config.toml
hidden_size = 512
norm = "layernorm"
positions = "rope"
qk_norm = false
bias = "none"
tie_word_embeddings = false
parallel_block = false
init_std_up = 0.0159
beta1 = 0.95
lr_head = 0.00626
warmup_steps = 200
max_seq_len = 1024
Each number is 200 + 20 x the weight over its row's rms, rounded and kept within 0 to 999. Layers, rows and columns count from 0. The size before them is the row's rms in percent of the matrix's.

# up: layer 4 MLP up, 2048x512, rms 0.128, rows 53-63, columns 384-447
# down: layer 4 MLP down (transposed), 2048x512, rms 0.0332, rows 53-62, columns 384-447
up53,105,219,172,186,175,209,202,194,170,194,202,227,166,178,236,214,221,234,207,183,197,206,225,161,225,224,146,170,220,203,193,224,229,197,218,217,205,190,133,210,187,186,229,220,182,236,183,205,180,208,205,196,202,184,211,218,229,213,180,221,233,215,220,213,182
down53,095,177,201,204,171,175,166,207,238,173,177,179,234,219,195,194,215,165,255,197,180,196,192,215,190,213,193,191,184,187,210,196,189,186,199,223,213,174,201,193,186,200,177,198,199,185,206,232,175,199,202,181,204,188,193,201,179,176,200,195,213,211,152,220,195
up54,098,171,212,203,165,201,161,204,182,208,207,199,198,195,200,177,199,191,172,201,204,214,203,180,160,183,166,201,183,189,167,185,226,170,205,178,179,194,194,202,194,220,180,188,171,208,205,166,219,198,213,193,183,190,181,198,179,212,207,226,191,212,169,198,219
down54,096,175,241,200,197,209,179,194,191,207,184,187,206,199,193,204,180,170,151,210,208,188,232,210,186,214,169,211,221,205,214,188,193,188,178,213,226,190,197,171,161,222,199,219,200,230,199,206,216,213,199,216,252,205,178,197,214,217,189,195,155,184,219,203,206
up55,089,172,216,166,189,201,214,208,181,198,214,187,189,218,186,177,181,182,206,188,182,188,220,216,176,229,197,206,173,191,171,191,201,190,181,199,234,203,249,205,196,222,206,173,188,196,195,209,192,240,193,242,219,217,216,253,190,187,224,226,173,198,192,205,179
down55,086,197,209,210,184,192,192,204,185,212,195,208,188,173,206,197,181,188,164,200,204,192,201,204,214,202,201,208,197,185,219,210,210,261,199,238,184,191,210,212,179,229,201,219,190,208,204,225,240,208,190,197,183,188,194,172,194,187,259,205,189,190,191,188,206
up56,100,229,210,184,199,189,201,150,196,179,201,194,225,189,202,192,221,193,191,212,198,199,187,208,204,213,230,190,192,241,186,197,190,201,208,190,173,194,200,195,198,191,211,219,194,231,209,184,219,198,199,223,182,233,231,237,205,172,188,241,190,199,208,201,181
down56,106,187,174,200,214,227,176,228,203,229,201,196,184,181,232,200,214,152,198,214,210,174,189,195,225,202,231,204,204,169,206,184,180,218,218,172,199,215,242,196,199,208,192,173,210,180,204,221,206,182,188,219,237,174,215,177,203,172,217,191,144,184,207,191,204
up57,099,219,197,200,199,189,194,213,170,215,237,202,194,161,183,161,185,197,214,253,201,223,201,180,219,204,219,203,200,228,208,216,204,193,215,201,171,212,211,191,169,190,172,199,192,203,207,200,181,203,208,227,206,181,219,201,198,193,207,215,218,191,183,169,244
down57,100,182,196,215,189,157,183,191,179,237,181,248,191,218,202,221,201,208,235,192,202,207,167,185,191,204,202,184,210,196,245,200,236,203,211,204,202,187,208,229,236,221,166,179,203,234,212,204,238,182,175,193,164,195,175,237,211,161,206,218,186,219,206,205,201
up58,102,186,222,229,201,210,198,200,185,189,226,199,207,208,194,203,224,190,187,189,181,206,209,202,181,175,200,185,216,251,179,193,222,183,200,182,186,154,197,210,215,176,200,199,206,202,170,186,180,225,205,221,231,191,189,182,194,188,176,195,230,198,180,213,206
down58,105,241,207,220,211,228,209,222,229,202,179,213,231,174,205,161,184,204,205,213,176,193,193,201,216,207,219,205,191,198,236,195,182,193,197,210,204,215,175,207,215,216,179,197,209,212,170,207,196,195,191,167,182,202,175,187,206,196,227,223,198,173,204,165,195
up59,105,189,237,208,189,196,185,175,185,173,207,173,226,222,214,216,196,194,229,173,177,201,158,175,183,206,151,211,231,197,174,181,201,228,203,212,208,160,202,195,225,230,210,195,220,225,201,193,219,189,192,175,250,185,207,222,205,188,207,211,223,230,208,208,201
down59,108,200,226,185,245,180,218,175,191,191,223,219,239,209,204,158,207,223,193,228,175,195,187,214,207,199,165,251,218,219,197,183,245,165,141,206,228,179,202,211,192,178,199,235,205,182,174,210,169,198,174,197,183,199,236,209,200,187,225,190,225,228,223,215,178
up60,098,180,206,190,204,231,159,193,190,210,199,217,169,211,178,163,201,185,209,185,200,235,201,177,160,275,191,212,190,213,215,182,187,201,165,190,173,209,185,197,202,209,222,190,181,176,214,189,195,178,230,191,204,201,209,204,213,200,187,183,205,206,169,206,186
down60,094,189,185,198,204,188,192,206,199,192,203,170,217,153,177,240,168,204,149,226,197,207,187,198,203,201,212,183,206,176,189,229,193,182,205,177,196,203,191,226,222,225,162,181,199,222,196,172,199,211,214,187,208,208,193,243,188,205,204,202,178,174,217,191,200
up61,094,167,194,186,186,204,187,193,191,201,195,179,159,176,176,212,195,187,206,220,198,186,222,194,186,180,191,193,221,195,173,215,207,231,217,243,173,215,189,212,193,225,219,201,205,206,203,220,181,195,188,196,189,201,240,204,196,236,152,181,252,195,201,165,211
down61,094,207,194,181,230,231,202,238,194,224,192,198,206,218,208,201,180,220,217,189,175,196,194,222,197,204,164,229,183,167,192,233,176,175,205,176,241,211,181,180,163,172,206,205,243,200,172,211,184,190,190,168,189,194,185,184,176,210,238,245,203,183,192,192,198
up62,098,192,168,214,211,206,217,206,215,169,175,207,207,213,214,169,243,182,201,213,184,216,202,185,215,218,201,169,224,168,220,220,215,221,218,208,231,171,185,186,199,176,179,202,188,184,187,200,224,210,215,224,191,169,200,226,147,194,168,165,221,170,198,193,207
down62,098,187,226,197,217,184,198,241,259,207,240,212,196,194,184,207,165,196,219,181,193,180,187,177,210,190,230,198,165,219,194,201,235,193,183,165,209,234,218,211,193,205,194,169,223,185,212,206,218,227,232,205,201,241,175,189,180,248,194,199,188,221,182,212,205
up63,102,191,183,194,210,217,197,196,188,220,193,209,214,227,158,173,191,210,203,183,195,208,211,223,215,183,192,188,197,186,179,232,197,222,195,206,203,181,178,212,206,221,179,228,213,215,215,205,207,211,184,172,208,192,177,220,211,225,180,212,221,193,175,224,221